From a checkpoint of a small transformer trained on Wikipedia: attention and MLP in parallel, 1026M tokens.
Each number is 500 + 40 x the weight over its row's rms, rounded and kept within 0 to 999. Layers, rows and columns count from 0. Numbers have three digits each. The size before them is the row's rms in percent of the matrix's.

# layer 8 attention key, 320x320, rms 0.0311, rows 311-319, columns 240-319
126:521464573433518447495449581475520446470467467532549440522493507463514454497540474481555517551500474507488556561515483513592422471508462478391473562480495521504536573484468488486544428499463493510505465501470495481479492548549478438549433555
115:434459510507493504473540526549504585537547465474461560555512466511469520521507510473462506458496488450464539507432531474542455525539488502530521423566556519529511492514500457512554448468556447466519482521478568473483488501498513560469514494
123:511561519466513535459481397547527500386476530453541439459545464498535495570526443558580502594505461415479486493537452514449475507490539512530491480506505454501425524450443480475521515514494482466478421472579467509568538487570526496530527566
115:459455471566498452570469517512466510518518516558437466565456521508410495479508521480505421468456552438405576569515443456498460518489539470466506522501510489549532476479511535519546526502529487576487431504545489520510480535524473497464553514
124:490514457514515461464494464505518470490427458568512492458458488475513457469498499476494502513517467432503516562461499574429485482501431476525396405508495587464457483524516544483505516472493533455471554445560515527418535503460513552414563458
123:451530525523427460493499512502466542486575565506545498415540522472549436538567538513448544568523506483494556485581558496556492511429465511452503489518551516513539479537497471490525556478503480482474550511486409488561477513560562545543537443
118:473537447492507453471456408514503513487564420551554491553536512497501487441519492430503417504473497468537526473507539383416533400514458500499474489513512508593507464511471450541545457501500505531559475513432476496463482539510441500459479538
122:487489475589527521517464521566527550515550404520446503426448502458565477506457448487507451526521535590491481480544509541449473501499515521542526446568504632499515459488437504416567526558512515488487552529502565506499548526486456492459501486
122:444473515475470547507484497544463563512496530544507557465481419514489497509516498440557531503478501489517501538408573495495488476512509448503519491476502513451550558513530514443557496461454513459523498533482533499525506541519527471442496505
# layer 8 attention query, 320x320, rms 0.0299, rows 312-319, columns 240-319
117:462575528588531498478484536517526538504505464526459518527478520452515498525485494532515493553497446447469488520449475505588452461529390465531492534506509517566558598497557437489539470478559469475523445486521517578543540523559435479478515544
126:453483498549458536529500457524527548539436472504490410485462440544602541457502559539504526472568510421504399484491441496434481489553564465565517545486427483502497526512419509439474527562563443456511530544550512395532484494564480514451515449
120:441543502500483469477517413571456419506482532344480518504457533508473512465494489516492522516502575489444564458520542425422528544493445501446485434544521446599560531509475590528473500509418449444456582500530536501518485489513521482491479546
125:579477571555499492576556455438531511458445482536507398525504474521399453463525502451482451519527532478535514555488480454451491473455427577494439464466479500535472499528457541505543551522566531503504605448508441506507556482522527443452459499
128:543491471452550469490506480408456516539533537459435389431576489449462475472485453528495535573492500499500489486439477474548539526539553506502521392570545491484592541444489525539454481522478493473503518486497473487431498575536467459447488490
120:468548434481457466473491458542492461516582449508580489510569516510457486532484501544540531522522521492478602451406532470470504503599533509485500535496540496522505507493476467518534521531452561490495467517496566548491499487465488481492484483
125:427529478548480520458500530451518506434576487508541531480473527444488507482538433532517477504464526525570404480418481522474535465472565417536556452509433516499472571456501512452464553572577492494501502514516498477541530494542524501495490402
125:496462509481507535490451439407562508537488463573485510467517485485426496473478560460530510532416466555516437522502506503445502512506510527473467542491561469494418529524530516528514438513499516456464459493458455596531464557498544522516482461
# layer 8 attention value, 320x320, rms 0.0307, rows 256-319, columns 240-319
119:533487462557497492476516478553541528537419484491473443476557502501487480596401501489450461490436450499462482536608568526566410501510533484480523528420567524529477542520485464440458477556469505481479493545498504515453478482496525509435525501
117:498456605529508490495498493508457487484532487516580553472429431521514502494510588481492490469500579487496487464474498545402540499483499487524461481456534489496506568498510536525566515582504508498465517514497531515440529466511499478525499564
125:541502489492522487454502522536532528484494559482567446495490517541499567477547433438504550433404404494532425566541538483463540510498519495509462532493518502417494531473550507523485408525484551488485474563502556550557563530526464457522466528
126:452528493496475540565457440457469457531514549468476454484562497494504478472549474478509466461485529484490380507493440434490513464523503512511497469546417488522476538488480488425500469490475489470466495580540501536573518496539539535513501513
123:525483511505497490474558528464466416511497476453522524501427487487483484465595503489451504445568466537533569519528482512454516515518620472488556457494502508432469491529461492529485468479552497445496531542473529528464532521542467544450534491
118:524489568462475532471588442524488525499490590499532489517491514498492501532494561523483512558477590501501449521495556531520509510481489525563441547551525439578486524529478556531545486572472524493533572498464536561521486432582525550448467516
122:492466523556423556568482467471506505516533467519471487491514501498593559459490491488472605482489469468432487476494522445434470520621554512471475532526494518451461542508479498506536447521511439496437540499513470507474436409521487507509478457
121:536525535443507473512499574458451536433494438494445454461488505486440516506448524570506547513532497533477540490489484479443559515547528474471523447526430464513504485520507512445492477535508493513481506581517497510534476471512477540479352499
124:534542463512439468497493462467550549483469481461508551447456554458579511510524496524486502472423540486463504486471466497493425525437452577505524530420479477461492500433543442428480513505459433509532504539541564559479464482489528539537545524
120:550513456488479448528506495463439537449552569484502479537577530524493512495492520453513524572435535502522569475429523437523512544536559421556535459499577474466537474577490532562538466515474500497536522532538495483465541546455508456528424514
121:403529511563463490479458445539591460443438488538476445477509588533501481464512519493506519473437491555507542519574461504532493480490501472537493558487544545557475563587462560493493474461502469465549486535495496563508474508458485525533487487
124:540491511491431517496519507505506526522533505542535447460536526439443500491493524525513441428474451571487398488427495581458458471541524522576505480461465442511556577533554514479505516465449411511497491509550495493455495461553525443523513514
125:514529478517567513513529518467588463548501534533470481485519532563482477498491451495519484538483460464482562472505514587544439470566529468538520491521542525484474557486491520486528518534524483498489542490419461499516515396530495465489584532
120:426431535480476466599535507547541441438481539513514527554491559513474543520450409552477544596476516491574449489447473541422479548593512491472550471454460494587473539509474471556438506565473495578463585507507536469423474568481504482578498524
123:467434490536521515426516461508468450412485470529483556517573542518463500488435503438410513576475502474519482484455560574524424480510468508534541513487547429549493525531441512452527481411486558529517514536515489466519469515572553482550483508
121:519425505463526479565521509529447494497483485531482507495556481463493524520549464585429487506544511439447497452544546469458523532416493483497527440436480581513457471538514452454497467544462560457519512471606495524500470476443465467440467530
122:486566486493561527471457534490481519459517552482504544455501488527515449550561547518495468469444472492456494503485592528506508472509529584527461526521469478449533469475538543466514482564521591561453541519500583513507475449516434459502495518
120:462500495536492506485485558522430608468498536543438439459529497474469546476540445551404484505519452481459571541508508505486551504530495485492568540535471481526505467544512454495440489482566538494537488581465536471562556468512472595559501533
122:492548420560483519512501482532472509533427469515528535548498557513514544540459495506544463476494604460527442561593532484504523492532430488552405552510535498452498552590480451515432468520501499509496496501517498510467491529536508480451511490
120:392428456431551550554501528460490540472440476507471523510491528532478498509522522494516535488507503513476529532484501475474450504464423442539510537518449510503522540487488443459548531492557494489543470462467547547530545463530537477545455429
123:431506500438454405426504528515565416495525513515492509484496480445471491540520521474479463469526483498535520499553521557575537510500428461532552485495557458537481502529480522522523465481489440556470439555563501578484477511507505422518509517
125:503488485487418484486493520460461527494447469556488468545519449488406484518547444506519479453550534489556536483445542498457439523509425516523545533543526509494516546473493484466494462432498514471466449508450539505477511456461401505512552444
118:545475515478594458494469503522556541510457448460522535473485533426553486549486507467422444516499488507505503443506505485499581526508434469548563411551575496515514500508502508443501499490563501492476469552486516562499491498514525465496519535
121:543504448480476540517522527528551448499517517478579532497442445502487471468506512424552568542515509494491453477516484436505509432501487506489502527493508511525496466472516500465404511542532477525463550572471506474514532434447564477420504436
124:461541460514497398503529482535469543505520508504461579505446456498463460439530515438505482535504539491503446475550479512505551484489562543475551497455606580484475459491432492485473469464498496517468485494425455543494422491497531484520532441
121:559509512517466507524480468601488530520486518591532510433465551505531565544432548520545535489480481477547566462541534488432425512518431493552420531508506506506512433535428451452501562486555566528489466571573485469465514479506556572508448478
124:503595542446497555537509550493573526504493551524485488514533442488514505542510519504452525516491476536479478441506449537577480500429560532512502497534518419480532579498504484474463449485441449471486472551574523550490517468489522515445505503
126:503508477539496433533543481451504473540514439467531539511472568502500537449536451437560492535469521516491449404517547495519577522562399457502499530578475445536482604476503463513483586509475502506510459476470528437536507484496460517523443503
119:498521447483536491475577496540514531504608525484471530566530435468570489525458532455599520446568489596482470487445509555445556605590483544539536518520491499539527478531548491487445472502568498461543494554560449524490434514495500437475506482
123:506474420510464485506503527504560533502455491431547523525474516521547466477458514453456445526538522513496520548533478564493557468452469502481529564485469451486506495518536553530526427453455512534466516449491556515437532485498481476411465514
121:477433550570547541558457521470518492512533552497481468475471550506481505431481534521526525427438493460477512474512453491588477509529470601499476457551459572442499509565447492476515428574512543560514481487508475526494495521469551454505537486
120:491555498499522534520530518494449492578516473566515557534517460496474514472512502561503532446535539580568502493565509546521489476509526481497521548505407575481501532475533589482477459459391635522491453460490483447501518464480556495514536498
120:458523593507529496522551518479447485484485462513534548518450508437481497591448525487511527545556473478481553387532482448534471526433496497485573517482580447425514482530542606525474557519479483524527487464527572490501573474501507536502436567
125:506564500504489552556452468469425475498475469437445476468490462467525524486502481551515513530475482461543454475487520521594501476488433428603494480571465491440429574454472505490523515563499521445458522447495563500460512530513521518474466551
122:495577483520485484470430509510467521479508455511519529480527454572545508494523528540517498529457597420513486462484473552436493437454485471531557520496470539479460505483507495548521509496522402502541570522480493429462491450436512523496422528
122:514560483513543530566567512544518518536428436517475446553572527464436465527453498461479456500500552406501482476499442488475502550561482484483472519498492496493511486488441578536512542501605511495549455451515548463473470533518580456507469522
124:487562490581495400487506562432477475512473437530457529460552570545497521477497462471499493521546464507479509506539454546468503480457489515517549450477473502451473480510512419506439506551543460536590535474571451565518546630543586464532476444
122:544512368447576514459550530597484517466474508535509484511455486439542485502486496511489500459503443458573484475499592469485508544459516485494499564457459442476436452485503423510500488564491487555459473510463480542526582507460512480584506497
124:498476489483534479518420488484533498465525474559470517559470545521503529490555533509450476514505576476531560426501452593511539457512484476487504464489510442486559518461549493571461579547576393509526512508505463475485576553452437555405479480
123:529490538449502457448496468520440511494465528454468475457471401510556496458461432596481451485496480564574463535517464508565558536520548497462499476550530490571491530527475492488516539473518493500567441498469488506478543527465537550515535479
120:484497547508491535509439475496456469511524523505491464504455513442470476475488556514463462544454469495465498452567406474507541448489526440487443546515517440511518476446555526490473477578459511447516524555555459452441500487402505561508594494
120:498497481458528552495460587492531448544464528544459505511496483439448467496440557434498475447534560448520497492478529575517564528428509459514516444477583493530457505440452441469487436484551555585467418512487502515474579488461458515541480584
120:474437498479561578527490512515475469493521461555483507463493503550523446550577505531539456512458488494506476524489509468530494508526614529447475475511497557541523495577522471611541485473477532491465521544499488533506503461536498514525479465
126:514515474512503549432560539503466482484513534425524471551426472456549553508506420508511545536538583456549497520522472455545447506523536523492538484492515510471481510528483485541515430490505499495587478506490565551451426528498488547513484429
123:496499487503529413511442489569526475555464494472492487493516439529560464423521486488487523487499523501574451503562490495520509527491523492535519517503461509511477415496480508502463472494562468524536514537473497487474494481525489527505575486
121:497481559508571526486446449457528505449503492547506460490549463478436527453497484473472474461452604554495571559519498524459440470480495479509517509521478478498463504532506512492466556553526499508501515566486418509513527478479552556506481430
126:520487548468502464494539523468489513457603595524467518543417534539496562437477520495410420520480541531505469531489454497525513406424502544452481536505502516499442557501538456484462573513508478453520503442522530494525480506513471477577525542
118:529494552502473495468555488517605479520521476515492494471488453541541480553537498485480569475565399492460481503493586506499591569540500515470462514461538481576482534494517489484519637528562523434535459466532465538456531440528490486523508538
123:553459481507504525515458443377442538463514489525560501527517472510494539547530528545514485519570558490527488541507445479541465501558523515428472515515472513462436502443465552541473560539520458551509470534441614524530420494511496518522463515
121:517477475504478442463636376471463502541436543523518488458476463538507513486515447531532458535569545550458504471497466451483495477500514576471456464521511437502525484549435456452505441555464527552568479544520542516498459525482493474498469593
125:497493500524477448422456545505550550462481531499477543476527500482543470511549455522544525507580548514420485485449556482468483429438459528512466455424480476553450561560444585469516559468532526484535491423452480505463467531526502518525511535
115:564395452504547432482450533529431463492446523509508498458582548508545533522448466562448548512510563506490463513516529580505595485497526410457527528492477507493482536491570507558563430450534553585491471421513475531521536507459531552487479530
121:487555472509549497476456525461496580485464475458518470501482440472484538490512525520601471492488498507518487509489491520509507462548419477550542466463503559526513510455537461473500538517481519516480532427509528491445547462563474454499491448
121:474458429456429536532466526493521489462497539560516514532477534481573474518472461483476552478517537506462507480479485514524542421488523437545445478449573494465532457521488457413513564468522552486528520487505429518503480498511428489501422468
120:482485500520450553405492511526512588451477530517518445485583523499504488505489463555504430489526505521513459510556513451565458557580469450537501491495469511517508482458498481480486528422457538508493552451472524525469504440527488523484464532
121:501528510529507475547505498525488485490478499525583511515518496585542562496484541507476504497447456508544480497482455481537506497459504468563553521546518520546519452495532442521587508469490418548518468474523483453566419472551507509397513430
124:498590438465478457548512497477508456488535534492484550478486467452474531576450568523460525519501598564549489498461511505516440498465540420524490489430481450565478504530586473505474440496532474442540532412438495467479549455560560471396534530
123:525478515548497499555481483526529475485543491493440471462506455438409470554442474530494436453532481502489486472480504497526438491529499542516448556497523455469481480465499467586451444446489510482529519470526497509464529504525546563408455578
123:505537489514478507447443492556526393541431408486485517496492555460480488487513476469486521492518488500514568550447510478577471481537537531470492511523485481438441516532448490527478529557376553456453498517494544516452409485515564512519527472
122:591551545474476479518504531504465514494475448493524525452538498444445532561558485498557453539495511483474496501498530490461487436503411575470507525507489566506427468502541476505485471477478485439526577540475490506455458539481504566543561547
118:538565529486483495553510507504518533568474441526474498532435538447436459518586483492446421538514463492542447587448511442559487448513411564496558484451487552466513574595448552500498510513576532481472443509546432435504484529508468430469435513
128:494504525476494479459481483488533446479521497498508571509531499544493518518507475495596488428390504535470494477445535537474464534500557474511518468507494433584531483503542458544449419509499427471531497525482536499558463499492452507485466495
128:512556461512527461493577546482535434531517508484493539570545448483488455466542454499519509500481539475504478456519530534502546471508559446461456501561469533524511469519461488503521577499463564516556534496455480460579403478475506503441484562
119:451500482485476501457515504431445498512460489551449498531461516403474456472503493549552546460462465571473570503557419552470480418507479556503487535487502458504466494524465507479512457467513541475531480493458466491465528450469507485498501453
# layer 8 attention output (transposed), 320x320, rms 0.161, rows 256-319, columns 240-319
119:543474563477472474519477470475493618506514503511517530498449550449462558462546492517548496496460497509484483460471471513417530419491497474505476502554477539461506445500529465533528495544485423476522489477457450487532569544513504493560498533
120:525470433444505522508468529497500492409509561496436531569539537462527527509485420477532540413469499524465494615509476461563476472472548459511531516451390554469528492528487523512489526471466467485477481518541560511572487540554518499481496494
124:437474525515467595550534501500460491483502423531491494484525432532583452517455507480544417562483515513516547501525501482445491431516459539518524502382445453491507454470510487566443574479495553520535489442489485505543439492509505510465501509
125:530505467517522485465553534454530596493489486512469514445500526521450500553442500509511506523513500493490559491608463535561556571494544479488514499479510447520517469462493521581494576447462496543494476521451491465493455489515533459494440414
121:503539457493482510462421440507498582557473493601469470503522488513521521504477447482440429569523506502523463500518490511565467496540424536522510474461481445524483524498537532504483548504446525578526514476555536481546557477495446486513449493
118:511451466471509494499456496528487462499541491505563593467437567493495503465512489466442510461524477479499556518492449487507520489538491514444541454508523591521483492404454451530457520443494483492479514553497436428507567474420513489537529478
123:510586490496490438492523490464490494483466511505520502462500480563388484512511491536530469500494527499437599585475470512486480593479456438557477446498548428556541473463494521504504503541473535468585435474512451524569453536516529518465510549
123:501507479570458502459462499564464492494538487553476503493521518529472554502497552491458500481508508471560490492492462477511497520510409507516489493484531600485524502520568547531498527474535448491571510441497486471527493530534588496496524501
125:409494477473537522514520531564539544521477545543500493451528485516447484510542431523526502517479527442505449499431489512515559483534558443498528487505466488540546474512459488470479479504509518500507431501514415514520534421547417531505450490
123:472463470490451538493583536489546448496499497501441568475464460520503491507497476580488444476502466588502456423559383500472497485475468577476476528594517507507445486525488573543401523490553545495480468484519453469506484533568472535510502488
122:502541493495543444444554515488412566534554464436507516496574440501543534527478431492535427489550514444505500485495517531536493498458510518557512475570436541461437505472519424506520454550486473578418495505528528484515570496556452491518485487
128:465504544522604473536466491565549479493484482541508526491525506543524513478593500472528526571502498435492557458509524459558507507460546411469578519516437496513458481449443521542494469504524598458516533491433467471549490489499559586501586482
126:478475484488538480527500547481442462420583499518509494522506500460508505505508454451449431546521495520446520515528436493422533499441489394480479438466448600550496480511514461478459544472517550500458543499449555522510496508429496552491520531
122:451438442467522513470490424542477515476541492483457451481442505478475462439518497484474545488599456541517473482539494511552503452520499484585489457592470520506516472522480512515505456541468518505521494514562526549558465496539469508447442480
123:557615457500469535530445564493456548547516506536570455513477432490492486502546486530516523442452468532511474437469499485473533485491438451516510503445413491533482441513541487534458518574580431469460484482480461507526541523413476463452527482
122:528488428514506474416422519495543447489445479506490510393482518495488536496490537477624481473484530560498479565497495510509528480523441479464484496572498516511557515496446541500479531509505434465480523512484541455530495480459586496538503436
122:471416496495441456465498494469510473503496476541521465538557529518551485506508432484555457482506512496543537548620522502444492487470497544554558502450527544470525465515513503476510493601492501460527465511566467462477471566479516560450523561
119:519521382495518503525542484489530452529458482543565483471521467501507543524509563484544491511506530521512452474510533505522517539476514528443474480460485536455511517490479520513507518500455456488485534495483530563607421492481446490449508433
117:457447495449539530528536387452487571441499512499471462461524489523554572494531522495525551574457458509506411503505494533583467444494536465458598490483488521514545453396510571446563543526501509464474473532483554478446520462466485574505503517
116:558518501532512585492522501516559399511502534518468512474521405480511577471521483505487472506444439464462500464554442527432457520492508491481454518456537519514504515477468530524469481498421500418477468511511451486490520498469450490512527557
119:455486548498468543563569492513566559490516473490489426481509475524490521498487465489421503447502470511511472513424499509462497493512596535453440512566450506495536476478521476524514470515482559422531518501521547505546508523534467490470490510
124:502588508492493428507455493488478450526530526466442497473480519478591551475385524524458453610418450517502521530574570473503538406540488437469505454494488484522504499452478485475561499551463447507475544540556468475498498465590559458578407490
119:479451556506480502492593590518532490478510501469446487572483452495463489431543613528515521516545425539463492589507572529492526505535533499551414516429420455477518515444494547549548508522485498408514495479504452449487490482522425490494469522
123:524520578530494453396452535473518464509486499486396450466476518494538563550446497505460471503556551524524514496518428470522472500530481508500516487509506583472506511539503487503544477520490628472531549431531496529469546565470426512602539492
121:588504515463561585513482510484522474443429477469598441503573511486475557539452449525485492549480468569462549498522551518445457523565507462541413525451518480488507496561515500534536464529510446531514514523494536465528553442560466479587515508
120:531451503443533474462492477465441458408479485483475458600509486489477540483512510496495457595502465540545430508585435510416544518483527526469511487507495547487472524495517505507396456477480449492504448513532423504527520537583441472532520450
117:461495499520514454609437485507449443509558475500553474490447535492519519536511427510482532553462449472514519600480502451519491575486454476474555493511495513520468480448500516539462588577541511496475544524531396483493477496575533499505511498
122:429458477527536550447462519515520543561486485470577553493510472473506492534455540533500494546537494465435507514445475495469483507483507536502413399426456493514530504437538513477513485502503526533524486538525451543467569506484499526412513506
119:563423508517540523463502425456490421486476468522503512558516555478433531467498483546420488524496494414478477509601426507541453451476412456425497540515478430489516490464496544553438490585535517486443482471483514525517534521559478507554520526
120:454510591480491474556480453514521518451517529497517550535468522488501459492477490571525529551536506445457490479561488460605474519525497518514520511495549520468483464482527478472476509520510538479499537559555407474566520536509484539563529557
117:507529444468479468505486498504471463486474522433465457536537443497475546482470517482472481494518519568501448499465519468446479535485460499467524510437566455474448493442556482555521528493570481504491504471442509496469539522479439490478441531
124:494414505440533473534523543509528494493500487531519498425476512523506606519488523460466455434512475430513524538409448542491531567502447489466507429437487498503479426519489500476534554493540472524495518514496522570495515510479494483494458481
120:494460447549455523456463426486522463465507507461495417520579456500536506517550495495458516447507439483503478494474508490489536477587489534530541530458493470528445509519558461516479497477531512485561481525501484528514573457401491504440540507
126:507538502449447497470488474466568541571542535445494546575537483507518497476482528477531437502509539493470514517519456493443505459472533544468531496526441544464501481534525520461547533432470449507454460513500400501586500486484484500505512498
121:534552530501509483525533504530507473483493500469495489487489524475528490497410515453521477489504470501510465541502534510538480559491481538439539540482543530482520485463475526431447515506491551491557443524491406554549451575530637468421563532
124:526478476519478516491512444483491579527494545442487470460487478521461502493586492487483545489494489537446513559538545452563532527485497480501500513478482470562488497496506445504517464487522514541498500554471499482491515540477418480393520495
126:445455525535529547562509490567541464485556516493534483509478515437487447564491541558502447475553479625538384493495571445481472564524524496438464495501518515538535504502466512520447522395488508479506480506462524511476477391470506560472538519
122:460628566517535487467468487500507482495518423454432526432568522521522523499541459554510437553413575545502493540542532503469482475509503556472518469484470555542514440569513546412424525497543468496495567505548472472492490512536518419417452480
123:528475498485503490469490539514499495479481491457468512499508455519391583517461502544523489498476445513495447629593515481520460516464523527525520537564478559526459531507467470505541435527469547468515418515545464502526469475507491482469459520
124:494530484495458530486422598498501521491491555548503490491436487480467451581494524473609517520471455472458556417576522478511512521527522547435538512488482510431463497456504484479506476443471458511483498528458480509472525476559454458491480506
123:512463470482499523456520506493481554509485504523578507443515523526464540581478522464469490526543465502440499529539471514509536582513447521485512475506427522521434541546469453535521501523460486547498526455513496507514534510491501443477446493
115:506536481486535470482429437470461598488520482501539476453482566559540487544573537521464519475456523509484500538459575480524426486528511529496485507507473462465526506482546497472518582513416517432509522471501514468517412526483513470570550460
123:444546483449502470526502512471535458467479482560470518458461492476468482450495522509498468426525593460530474446642587508438522536518452493558506480484487515472518510421467507411511519534462468491544491491512532511497487505489527480517486526
125:526485451508468495553513480491491458584461496542494504486518505486393501495492491498533511543525506573479471496435451510426476434468516466516459559519497540535567504563552470492554506500486463499522508539513528482497529543482495456552486483
123:465530514539498543489506483438503609414468509508468500512477575478498543582509532532559483504553489510527472576415477471448468448468523567521481454501466491509491545422465494541469451475495467511538459503496523545569443489448504465435478474
123:489485451495499494465518554487489483565605520529604516491531528568562545490484505495457542576491460464511557411482525539453506573477486490545528484548470495508531454542510552449406449433464467480478429511534603514496452470566403518543480554
123:457507522521470514516473484463509477576509492536545560516554487453538503567536480484581537497538477499608534463564609468505427592542494455536517574531542524482508478507511504450530536511488479505479513499499488525466546510417484504476473527
117:507556510441565446537467467581453435487480501517513488527531540503442534454494485507554514471444497479536491546469471440455496417476501546496564531508483489439492569495462542448449452515486490493367504496482481491550500544451536542423450511
125:411459503466516439524540556502481523507556515485470510457460508479457542527508491510539514509396399531520518505423508480509534546555472498476466501491487516537558545466503502399470478417501520489481537463560396490497578453510549519505491459
126:508520517495492486517465546499497489510482514470536528495507539457550526529493533497465505527517483435497508513640491503410557497477434481568535494520504503517560525517548552515546482433535438413493527491524518512539553421537471524486519446
124:481485513475534547587556379446491392501501479536489490477469502485455517491469498452574490467560560481517573524574544530512472568499550510501471508520495478481517485488490435582491421567450540493539520516496479499482552452523444465484520506
115:510582538557532559498517458507507516550535497497541520470495546477501542514488573447485439443498545528479501484400447507445485483454529514503534520568491529546466467481545508442546560540485551470446520536516477506412520480579537475428456468
118:474556540511466516553511481512495510459433467463401471552547499469488504457488505591446585517530564495491530543544549592449509555519536546462512508483495441469478531490506534390553457455524451544451522572488506500615582500494505546527511503
125:527529506484459503468530461506434457526436454433483545495506451566444462504554522520414443521455441485474518443526507507480449592403519547528511503571470446454479586463529522494426528532507453492519477547478514474485486457486565529503512489
116:517580485495533465526525458490458471482502505463433498442499520567441507537491480476499477494486414551595469520439474522474500499532541468454560472494508528534583485527512509529423474521472553494469473501523526532504571497481501534490405578
118:477480532461458536504477508520454502482500500490523451451545479424469472565413422509494457559530526490510446455484449507439505496519533499496478505500462495474473530480456569450450482428523503441451484487574461489499524462468556584505453516
125:526484476476567548475468509470508469479437410496539479527512512548505513465542514448575508533512462482485538514426506438504483442564457581453448480531562502459512499522411536482499511557528524502459473530535424555538418550409498529539445469
121:496538502461460511471501431468561539574479543505504439453440488576526520444579499442538506575449522444516495461574486539527503479487478541516478492543490542448558463472420510485497511444521453490487503540535594469460423503496448507490538439
119:540515436483613504520504572509492549509536524507492497455529491517472510516487380485523462474517459562454452476536578509450479493492488541494484492487501427507553438495538511425510510504524543476558511523506508484555526481515518492479506504
123:508520528426529531532472497519488531462457557418543469558435534529542424488467492468444466445457545517524541467544449546503485629467538419511523535524511494478537557569477501414513510513500465488494492478557444526534520505524461381498467546
120:544442455490528439504466574482565457486522470493500514512490452594588608456454517466557575483460517439472515530543465491548504553435586472496414499455560485445542515527542513505500494544480498534503569477450548512542479517439525538494554504
123:464569482506461574458533508482455489518496510470457569494457497509458501499496501508504512541485407503483557468599430463574529539496516543535483447464527548516413446452473522445628514530470504518514516522509512538505475528494524550547541525
123:481477530473463503503501476499545506451543498471529532498509444443464525575470558448446490549494527425550506418437504535513508520498393484568506496437556511476506478486543485423503501592542439463532489546504556516512540537506496552539412437
118:522499503498593496523405506566520505568480515454491556498567488596507511548532498502451416546518558461514452504507560503480484557494470532490450439484469512464478512467528512478503521525483484550497508494529494505440457494524470487571500599
# layer 8 MLP up, 1280x320, rms 0.0861, rows 0-13, columns 240-319
102:435455535500443470532454508482557548584484494522414457469449494533476477481486493515604512476517467517510531480445563535549546481515444381489445467473540531469472492485480418531497475527475479608551428528459499538487545469547457561465462490
105:592456527532474508513505572530521495494561445514531511500451515441468548578549465510485581503531547463482410543574425503502472453476496468515489491556524503488438497466486472561490524491509523486514530439503510518552459483478512496449514486
100:442498471496451490445493474451499512531542489525534440543568494512528424526560522523529491491478497511505501427489565481548528482529540508473511526470498490455443519408454478536535498490511499539498460513447487448534486596474517460515510560
100:430499542438407448523549526549444457475493504564480557447514484491428541505497469558527433540448525512482483506526453587538491483516507570500407438474580484499463531526461457524621502463536525466518507507502486466386476470536516507457478413
102:561497472527433500581487477481530500519468450497465502538526540492465472474444494510540457481481554547512525458508469582406508463464529475519523459493540458503490503524585559441512527467468520527535506482499474509483461475460558514480449477
101:555554530504491549473577444500500522527464402504490471504521530546539415494510415500550481519422544517544483424557523474531488476517483468418526579546456494489471501479541442554506473492568564544416422487513598466490499487466599503478454526
109:497444514469444488531534461488526440498565442545472509495443427579470474566545482503529393476564552454490483499458480461538465552450481546531445498434528419506497506496458527504490502477536489470516479537415471495545496423462506518411533416
097:533490480497578521445481429432497517516550459492527472464499502454570512548478428477464489451473518497511523500537480512501540460515533488552430526484555521609558454497535507478457510476458466527477540490472539464493535516515478414533483491
096:522418445453480422524526555460500448549429446528424452537467477494488530479511458416556453540548492516467529542495571503467460521486488480519559529494480533563491522535505501471475484452478544523479521536500434486481458515461452451531497440
100:441545438501506522450487549441474566471547443462518493497531486488480531445481546517522492528451474490486528494485521487476478574395480541474526514511486433509591437494475527472539500487500571516515506543482465553486428582409497524522494475
100:513448469442538536479456446540475505540543437568542539519498474516577542482479505545439466469537463469541514490518466495522515487471516518535545439520538425470559474550530521498479504511505457486512532523496515498514466524526593495484506476
101:490459561450512490516440463524491591409488561505500511553496541448429452492482516483528455470497452488516519495596443517530521606495467504461426466500459466588506522509507530552520429567512460520516478516492409569532533500454505478533491534
097:501533523451504493447495585536497507475529490600551441486440473511481500521514452514494511504512537478434479487539490518507502559436516524563515486520454463511469483549457456534450482473447551494462498513463525491517527489584537485495584459
100:501483482504571535500415535480464515511411454512581487551468479496449532520478554473496545538527494524495491482575564523516458474478456567431571453490522488516504504531483411391508424515486527496504473512534501508508455508503455485495416494
# layer 8 MLP down (transposed), 1280x320, rms 0.0234, rows 0-13, columns 240-319
099:452470453483508501410516483509478536430519475446552544557511528498569570495524503501507608517553510539471502497426519498457458452485560551557541375515499476486527475422525536496476565534569496454443516456542490450472500475436537524521471523
104:506511435469547463500529425482472429592479495570515497534626540511515459472552575472494464552494457528429483526502485529459504513505565513462601509555405478492555458554544492471530489519421522452503461490530445551428537547564531518551486568
095:474501531504528500490530506538521468498490534561498466540481533514502501521488485564450486510499501454476475492591528491484586503509521461443445551460472463462528457472565516461455489455502549474468488548522548451504566485524429523550519509
097:517582510503538533508487467522496500491484506516476544493513519556549603482532539525562526504600485433487491512502466436488495552471509462522577540535498463486475511482498518522490545466463449525479486439538506475500528473466472518496518434
098:492535524537418466499467500521563501535521568470494531570520494494521542477509540620581465487480522516448417497489473578518464433491463517476473522482500496536503526497567416525521440529566559514479431526418452509530510485522500561518494471
098:407508512504472445494519552505475457439499522392583524494439445498504505493542460529549517509428437462531510556493520516461480509524469456456462461482486514546502499537462548512447481460531465537516485555526500542504448548540460494542479522
112:423520527492485526552475555496505490508517513473496545475479528450451596486508496428473452574474553521439509555428515512498459485469478528485349497482501530508505549501481488499578479575562489478575515591464477533416522459518491425422469473
098:464530553497481537541557519529550482492398585512463471521513469493485477397504550530524493582616490474393485540467476511455537566521516487442508497561503506523504474461437535464517528476510522491478519480528440488573436441517490519491499464
095:501524478634380520503499471522500497520511443476520531481548516584424515556525464530515505485507527548511526456525425492510479629487473475485466462431455477538560492534442486545390467471549437519469510489490477509491497499519575532574451484
100:512520542420447529606442499523483499500480571532518443429455554501561464587460443476534464456567488472499427540557532420536492514525565483521478541469563496508512422448494541571496486615497489549429556430520503487511536425534521471480461532
101:454525529507452517445543592555508517414532486458449413530498471506469495556502531561452492485493506459498459453552425495483420498507558444472468528469554498559429456501461520453504524479535500544472466465419469535497481503503492549601551481
098:558460476517461481454488555433541448579557529533559511464519515518549502498487447414464531538536514462471466517486451512443446508496529521532548544506532543530510508425487529499465529477441463561438552427458499445519569461497512506538526508
098:517483532542497494508543495458408498553476487453487541537502530486468513455427484473477470499506550437500575479584512448456516491624477487442477484583535488510507496505488564523573499514498440507587475502493491482592484499496459472520504538
100:470445514499498488531569504508498487500439603552452475513482488510482517467434513551503518489573490480504534527486496466483491496486442528474481433497415473426519514524482531477497421476530519566512461499456499542458586529488490473526500465